Weights of a small transformer language model.
Size: 12 layers, width 320, 5 heads of 64 (1 for keys and values), vocabulary 8943, 23.4M parameters.
Architecture: RMSNorm before each block, rotary positions, no biases in attention or MLP, untied embeddings.
Training: a variant of SOAP for these matrices, 371M tokens.
Each number is 500 + 50 x the weight over its row's rms, rounded and kept within 0 to 999. Layers, rows and columns count from 0. Numbers have three digits each. The size before them is the row's rms in percent of the matrix's.

# v: layer 8 attention value, 64x320, rms 0.171, rows 26-41, columns 64-127
# o: layer 8 attention output (transposed), 320x320, rms 0.16, rows 26-41,90-105,154-168,218-232,282-296, columns 64-127
v26 103:482499592632519472454529463505493535517473486483500510489582396524555554528505357549455520568482503552563438513510473454480499508518437534554535529523509464461520550541475521506566515510520494
o26 095:436600589438408431430554418531460482453550502568508480581516519502586504495501419433484505475534541531420598495522482529528397564557538499533417586490450391502506525502550570421443398495471485
o90 099:453466508460430465528433528503412453449551515478462628638526468433504565474413541502532479475490528383514456534434457450633478457515486544494517448492609546450495498513553501610454456496537494
o154 091:613447521579638541472370456524507552409541460470573391419475530449406468552479538414477494512434441476539497551410549549522545469486509467505505461480512459476495480492520444453513402499484515
o218 114:530537486426473478485594525484513495474433501514477491432516554542508509444533392550493581537484491555439552477539527458504495432537488416527501596442501441489506450477486607405518546515469411
o282 098:630487465485533462471595522466457511507539506474409385506476550472435454589529512480426515466436540504531533482463476447402585547464486397459537475450511409563463602521528439492527554489487425
v27 100:518477499508464499518604500553534403475475479430441521508484459472420521528388472491576465553525474455467443511462539537476513489526479484485423527392538447511522524467551529574455414505523511
o27 092:410537609507551445464458512387525538411488480564545518505457525473462533454372550609410557521577514443458531500515446574503548521544524609511479523505496540515601519501562489490470453459550513
o91 106:464498549543522515511560411461443481550542544507536469530498533547558547496524481450501485382427551397550467530405564476408437499490522501416502539500368474464523519484432511542535565522435489
o155 101:580585349525482520458502594619511601510488517484464512447495556483452560531514537553460484548498510556542484476533504415560427442523521481558614547480582521536440447563517545506560499507503453
o219 115:546473508481572428570431447468504542380513529448543514414526549492514501408454544505508478457501531470479526524544575601481474419457439569492475574562512543530541422419606479567516497474510523
o283 087:531464521486534407510484494475513508559482509377522484423549521538359448528481401474509486499522556524439474486555488584516510489570404492623552490489468487484452531449459437479398539475532426
v28 101:528586529498458517435463517571466621540559479501575483540471485452539535564447585443497426548577577581586443452389479529483505478506512513455556509543557508555560455476497478571465450477562503
o28 100:508619467514491522440426446503503497574516448477570507447565527559443525486428509569510448524506530466509419449541556527523474509502419504569540657439459497592517543480570477457516522530543488
o92 115:511448491551518454468506400380578477570457464443484492486483357559530575555470485433484496516414590572512598547533550435541539480482522402564462428480504550473416428477435544517472522507552457
o156 098:471372500537526513505507626477538447400567540517398528503492524531479480489521469556471548499497482556486504537509549470471540452422486476518510344524457460572502413579527550441501489507525494
o220 112:557493517504546486487500487477452539478520477559462507541517620437531584453482496479442508465526485479441447549578395548602506545526488539501451620432532469496551508580469375548487465425516486
o284 081:550569445535526426513464406557448521561612546477556424467436503485467475573468426462407505464490497461456538564559490522420528544524604477422542498503535524548574462476597520434506584403418465
v29 099:544515431489453517513544465522522527450519543458504405402475532467428509449398498412449555566609497510489504446525483511511570457477378489547592424578435461524468555513488615381457470533470577
o29 095:580535518576524483490550526494516503446501552570532487527527520429480526440473465486468405546487553433467447524493550429572525505489485503591541447448579615400435505599474521468496460464488542
o93 106:589594509449436546432513512438467403417426379494470545363504561524495537453545493538614366509452485475519501550460525521532616464577540462447489532486485475542548511480510470581538622497459538
o157 098:453482520503481503493511509557419495568575597486516440545476558413487510624508504567552604474448486533535530530465440477497469439531439495496405440464472468511547441505563543604407480518561493
o221 111:578555585539536424482532540433576455502552548498564549524517492565507440508487434440491448488533519452511528493546527499561525561403492561510554541489549520411430481488458389492555373494449541
o285 089:474498498480611452469488479510489579492575506558488566546519378568573543464442557582475538460527510557456476491539548463420561495489485509468491557454471529528472498510430528468483472529472396
v30 101:585474532518591463438429505538432535508485520445487445596462577439492547466555427542522553584456533477462454458490466456494568466558437599482399537460513541445479513470476480548508460480493519
o30 100:489496444546562436425536501499486512494492537518490501582562541534418552509457495506493520514423500402460454414456520548444489545469512496549441510533453549561418445490454447516496476552510521
o94 102:443572479526468510577559569400457449520499543549437514451450393552541429427464480516495408473528487498597409515509501440587457452541543410516471467449486428571604470515485559564539516471512525
o158 099:577500545596477512418403518509466535474480392472551598461512507563555454604474567453415489504499496574515512626525437448479465599519497555422577568549513581450558500512518543409594500519472416
o222 121:492428479414448408517550461515446448468502490496554504509546562525455489523505462491573527552388502460449580372486500583515489510479494512449556450460413501530494554449555488567430522576548585
o286 087:506537463435471500540390549517545467448510480565537458475508518430504572476594518639592499571535489551616559492511544474409383487563458526507463496453467545509498543487425472459446507503506446
v31 090:484534482481517549522539482477492480480452486505541514470522473520576527519498423509595426459436422480505464433492559500497546567539501430550523552471453480565489473513560434423390484502422494
o31 089:521421412555516612414451516456533508448498514496516552517414511520597452531429491482431510519469412595448622515441458583593439502450564394497618383488353494523449449544462485509492453401405499
o95 104:564535539440492579556433599535492496478445443506552488548528560430468494517512550472496464490462574524484511491451400410543476489509449467444429547417591500462529556519532555445473436527546422
o159 098:498460508499440458528539372493566509462471488557413414460483502547488414466444435529465465529554532474479433505545555413412596544458429539531471568503537567470442550555524509502519518502570498
o223 108:563423511534471545519498530462430476456550433463563412528463502431507495522488427466418486477451491521454454591508451584588468604492575528439506471527471495481486484455517507541484477561415574
o287 086:475465516520519465499565596523406550500543458489522555478553562552524558507455444399510483425508434492494424412549620504392518571485408544539528447489511400589511504476566447558426600477490471
v32 100:434528497539547440511538506479497515559503458568524468453551471449399477426552489509501474511632453518431593489545509529460506512537403508462495572437555570552447521528378555570510480499645548
o32 094:459545572454559542511553464522583477507578538527456566569515544547537660481445493333452484448488512391545433599557520442549513520435443495493428578446511523630385538480525460456434532478595530
o96 107:507512430437366484522395522453506577501536539547513464566398516467488466487387564550491469499477476503437513458503468516571491423475666527561411547549476451425483523516507416473517381556433423
o160 096:491440571582544459512488504516409512479444452511569419535489466537435472422502429461615417508564491513528469491457470565600541494495506496489544467385477599537424485588452476571539571464476437
o224 112:503512547431577538432574435531547467549512489545464598584527504504476549499419496526479509485456507469598441555480526411590464526507489450487461493484529506529464507472490451465473598525562564
o288 088:550540528453546445528382459562586475482567472566478559472585462535458443540485539518563472531485528401496497523439487506436485475471532478524505525489511495407515528443496482564402432521533473
v33 094:546514456430436435457425545372541555503531496557571504514416563458581470565486558541607500549499477540464517419458557468500547563399483426492495483479450569471423494500473467468512480534510620
o33 090:434433475606450468507467495391532505527483450559490553428454509486478368490502601507423466553447507468477586572411501560624553551503555566520429388526534402536456422488472449433571506535530546
o97 097:527521439482598549510592474494500453509537448432482476496464508547522492461417425476538552473436532431482541561499473433412469386553453512450496495535416513590505402523488491569453636539435472
o161 100:511479505539506551476458449565464524491496590508461504440577470583457570538521424407549444463515456581516465468641446450476454614514435418431539464495543479400438485540534507477511455500478488
o225 116:448479478546409529433510521382454459508530466513530521541532522494461409483534513492558493537482500460548540518490465551559537516488566505472346512488536480426530460490441548439470424526480431
o289 091:443551586464482412541489452436517502461443557566570411509455534547600501438528543545509537602518544464529454473417558493505456426547522517444446539380464491422654513496491524423575502444622568
v34 104:581527525486473503471548510507516518538524520432494475482453494487475348456511447496565467475574438463444555443478485527467490540369434563584444468527504503540563450519548567526444413573418504
o34 105:530580414490492493514385532523504441475553484426605524543427441564531520542404581492410556482543399383429441484546439497482492538412439555599487495391541519482494509505486633384466496474458464
o98 105:466531595489508456568515468391522596499548464582489508520535590512514529476504421433522504438401506454564535561481435377651468489521561462454499386482558448523407548434424468500523432498545515
o162 092:443415504506455525496463483497532408473575495415510501448621495429490580488625462429430457510543579552464547490530435490436480508515499422514434471473443516459482504414519532444470491478475418
o226 110:447554478433461529493459493475507596455526498552569545548461488531490485424513580554550485522685510343439463544504517554468493418497505530550579530449448432377496539634493516491452553497421551
o290 100:419497517592420489441594526607443464563488602505414460584440493486491440498442464498526515455405509561449410491512574601596436503510549483510569499513504509587430467437546451515476560543568488
v35 100:552563408542400464417484592580539535503457472507469500542450528507507526447485537571596547427574483544514582514470548473505545504477432497521523540501504527517551432479520583424489489551468601
o35 092:529505494475469525541487561411555461526515502550498589531486511473535459433535520434472527466596452483495499483532462578471473486420429554482455510387495563551431408516510470431481582433453563
o99 103:387430520429509521625539358447557548441532663442447521537513498545589459490621508403491522492486539564465519516439512533478505563517582545481401551504477452527431468503489499499463479475506466
o163 098:482511526491534490521515517551418470559490532560564431504538436559374430405494408501529481467502425469491597496490532528456518446550523404519541445495553540432387495475509492503530477538458476
o227 111:529383476593534461560571513503603463518531463482500484517385473486598504536510490546516570511476506492441554550538490435551472485473451449565515474399456551524498490526435530494536495521500516
o291 091:467464485518423480479466533434483361540390503554475517526462516498550479450466558508405503535468533539474519495567510480528543439456503476453499550551524523515530536506554482605575392498457489
v36 106:465501412584444484485517485494564454481468523489541467487545488467533563425450431507509532483530458508482444515588420544509470438588453408485486504454461499433532524519376453556475368484517530
o36 105:552499471579492426435534507393536497413469526534429436484550515434550508513406467513506496537549592533494467445433465538483445509567461454450577510504440548450467483397466478582562494483480464
o100 110:560546562406541510491457528545495544560499459434531430502486500500485597519434477506397522490557533550530552449458578518491592588407549531495532594517606464629514504540533545460560459440442472
o164 099:530496484464557561528565439461530488563482511465608607549541553612506466525508533459537443524489482512535423445514461454596441482489604499543417512398523499513486402581514479378470454493494494
o228 111:460548461474526498541514475357440502455507549561518485435515538462656517428472462450468551505613504475497501477430471528446428552509516560472497521471578465390477482388518466500447554474402516
o292 086:472469560496491549530517619481515537429437396492479499423446585570569536543538491562547506509503505554504502556604515448498522521465510563452499598607513591465543522472402586377587475507480528
v37 106:500502553566452521624444572455499429478486536589493556529450463501519506500471523507446503511404482503498552580451427504537444506451536550461528529451510546438549377459555554601510507630501471
o37 101:538509587519503525441485519530485533489443535493514485508512470470517543513477460518549555445430552546479469422510489510532461519437469428467594502532518512343579517543528463442534468560433484
o101 109:598480443428539471413565472494549454450528497486570473468484539513443578537495607549510514519533454524454558547494518398510501511528542428499506480522531473610573519613451531494580443409526546
o165 092:520574488493445469538436565529549580558487450526602478545611524575474464488507538453479445532556463502580548531490546498461546524557400504459453507509557451576435514431497490393457454448505506
o229 115:406493596488450448469492423491466515482494544498506497530554484555520464442513512485590478508420481513397501513501516458438482435511462526441543416391534478486447550472528412562503423507464532
o293 089:504466410457490455495451471537455487510529535500434537557414574525538412598449545521487497536593499558543572451480540500580411480589531445497576536462519565401500560496460520514469453495443549
v38 098:538552599529559530503621570493521486443585516579496503480458359549528456442549418552547505521506463479514478414479516480508408516506546585426473517429541497626512471490496495341539513478452512
o38 100:518554491474462435448535476622430422424482500513422439524573444499478543492502501511570576525512429526503527493540500508556502469430511563473471545539438494525533450472495544413596528527423452
o102 100:545451481494470536447469474516578558517437512591468463502500469461436423521545543436520602515582566570381535515532407466415465497585379498426502464538532583528524509412514440506418471565497486
o166 097:496524495510598507499437485546518476499506528421509573474539556556508564485493561444438447461460356567448485482476511498587509530523591526558512468607558395433491537549594534440472529496451536
o230 113:453569456422494442500534578485477436519539509532480466448509525424440531473533453522522521478549483542582581564561491539493475453515479451537556595530364526498570391549439439449560584477459513
o294 086:484512476506502530508471450470530509470570523573385434514528527503540470428529500521400484527458502426530499435483572471529590401437543428533553524444464395553495482506401519547461416507419432
v39 099:602555464546510496549579463533535454543455482586535516529514423547461433466456497511618541512423458499536437357570480502520478562507454469492531547518563483539632600580489466477512526419528474
o39 092:539422475517548522562540543522467567537549496515504496492468546459570497459398618434482526512391490498427483538579525456421415529478443555448519517469478462460561546605506462476548477555389479
o103 111:400532561501487515482415452466518456539453544507436507559484479463484548486456543500443541565488544444463563512511543440521456366563579429533459441537487393511484497516526498516456454544426457
o167 100:453465502540583459389466429507561562547491485587585476535512595484518460469538451563425456417587464474602471474424509428590623533460520490588522476421561489519455462506437475423500441448515523
o231 110:547466448501506479554564509391480536504583555439494588606524515488536485406426462417524508530518545473494534559423540503504478439465535481499509633464512501437428562418429515495545503627533441
o295 081:556497525566489479466474560545540577471497508438429481473476479553528458522477478478503558522538514496493476512481473504508477532537508497411515551558462577413472485441361529465565458445522488
v40 103:432578397430531584488458404640518553442550457404494498537452542500502564503530526517448503564532497520561419471519504538456560540479509514462505519426437522437564517540541562595514467517497519
o40 096:467533559450527502442481451610531492499423451531579559538449399489488485575474473476530466541502473411506598591469480612453606524436458428505515552504523411521504508504471485532442511577557510
o104 110:501542441539576476423517492510480440546487524498473401439459505439433506469480570540524410465450550606439433466559435446469458438526468461533464441451486522510438505494470437378512515440478485
o168 102:532505470466493522524458516526439495524469466542467501520573430587536376438468520550542517523497539408471533571464529472522464504583499414520471472453513562438467438513450464570433501484489533
o232 116:417519504518500517502563504539558498454583577494492541378453480591464529568510525534527513512501576524487557520563427500523595392539370502485473635554524432514498589487492472525540552490493546
o296 087:473480513438504493478569524458491458452588422319551529461562531472457534495469505478509520522514550452568506496557469478516453562520500556461427524516439499507551446467512431470558515420527548
v41 100:533532573427614504437515451468523538516502511540497517533568525571443518486431486514547494484414468452488480503479496504508495488485455492567518484510551526561540416513575478413444503515451541
o41 089:522504482564497480521527451563499438469486508488511509404419549531561461423519460430619484518448592511567473555437422546554535397463411517461462461516535456523546492498474517529458518489473540
o105 116:450472539551526562492514464434485495484502478545470429523520425536429474451620506553548509557544486510418561586575500503470533425461512439398532551565532459485394486484440405472597424479540527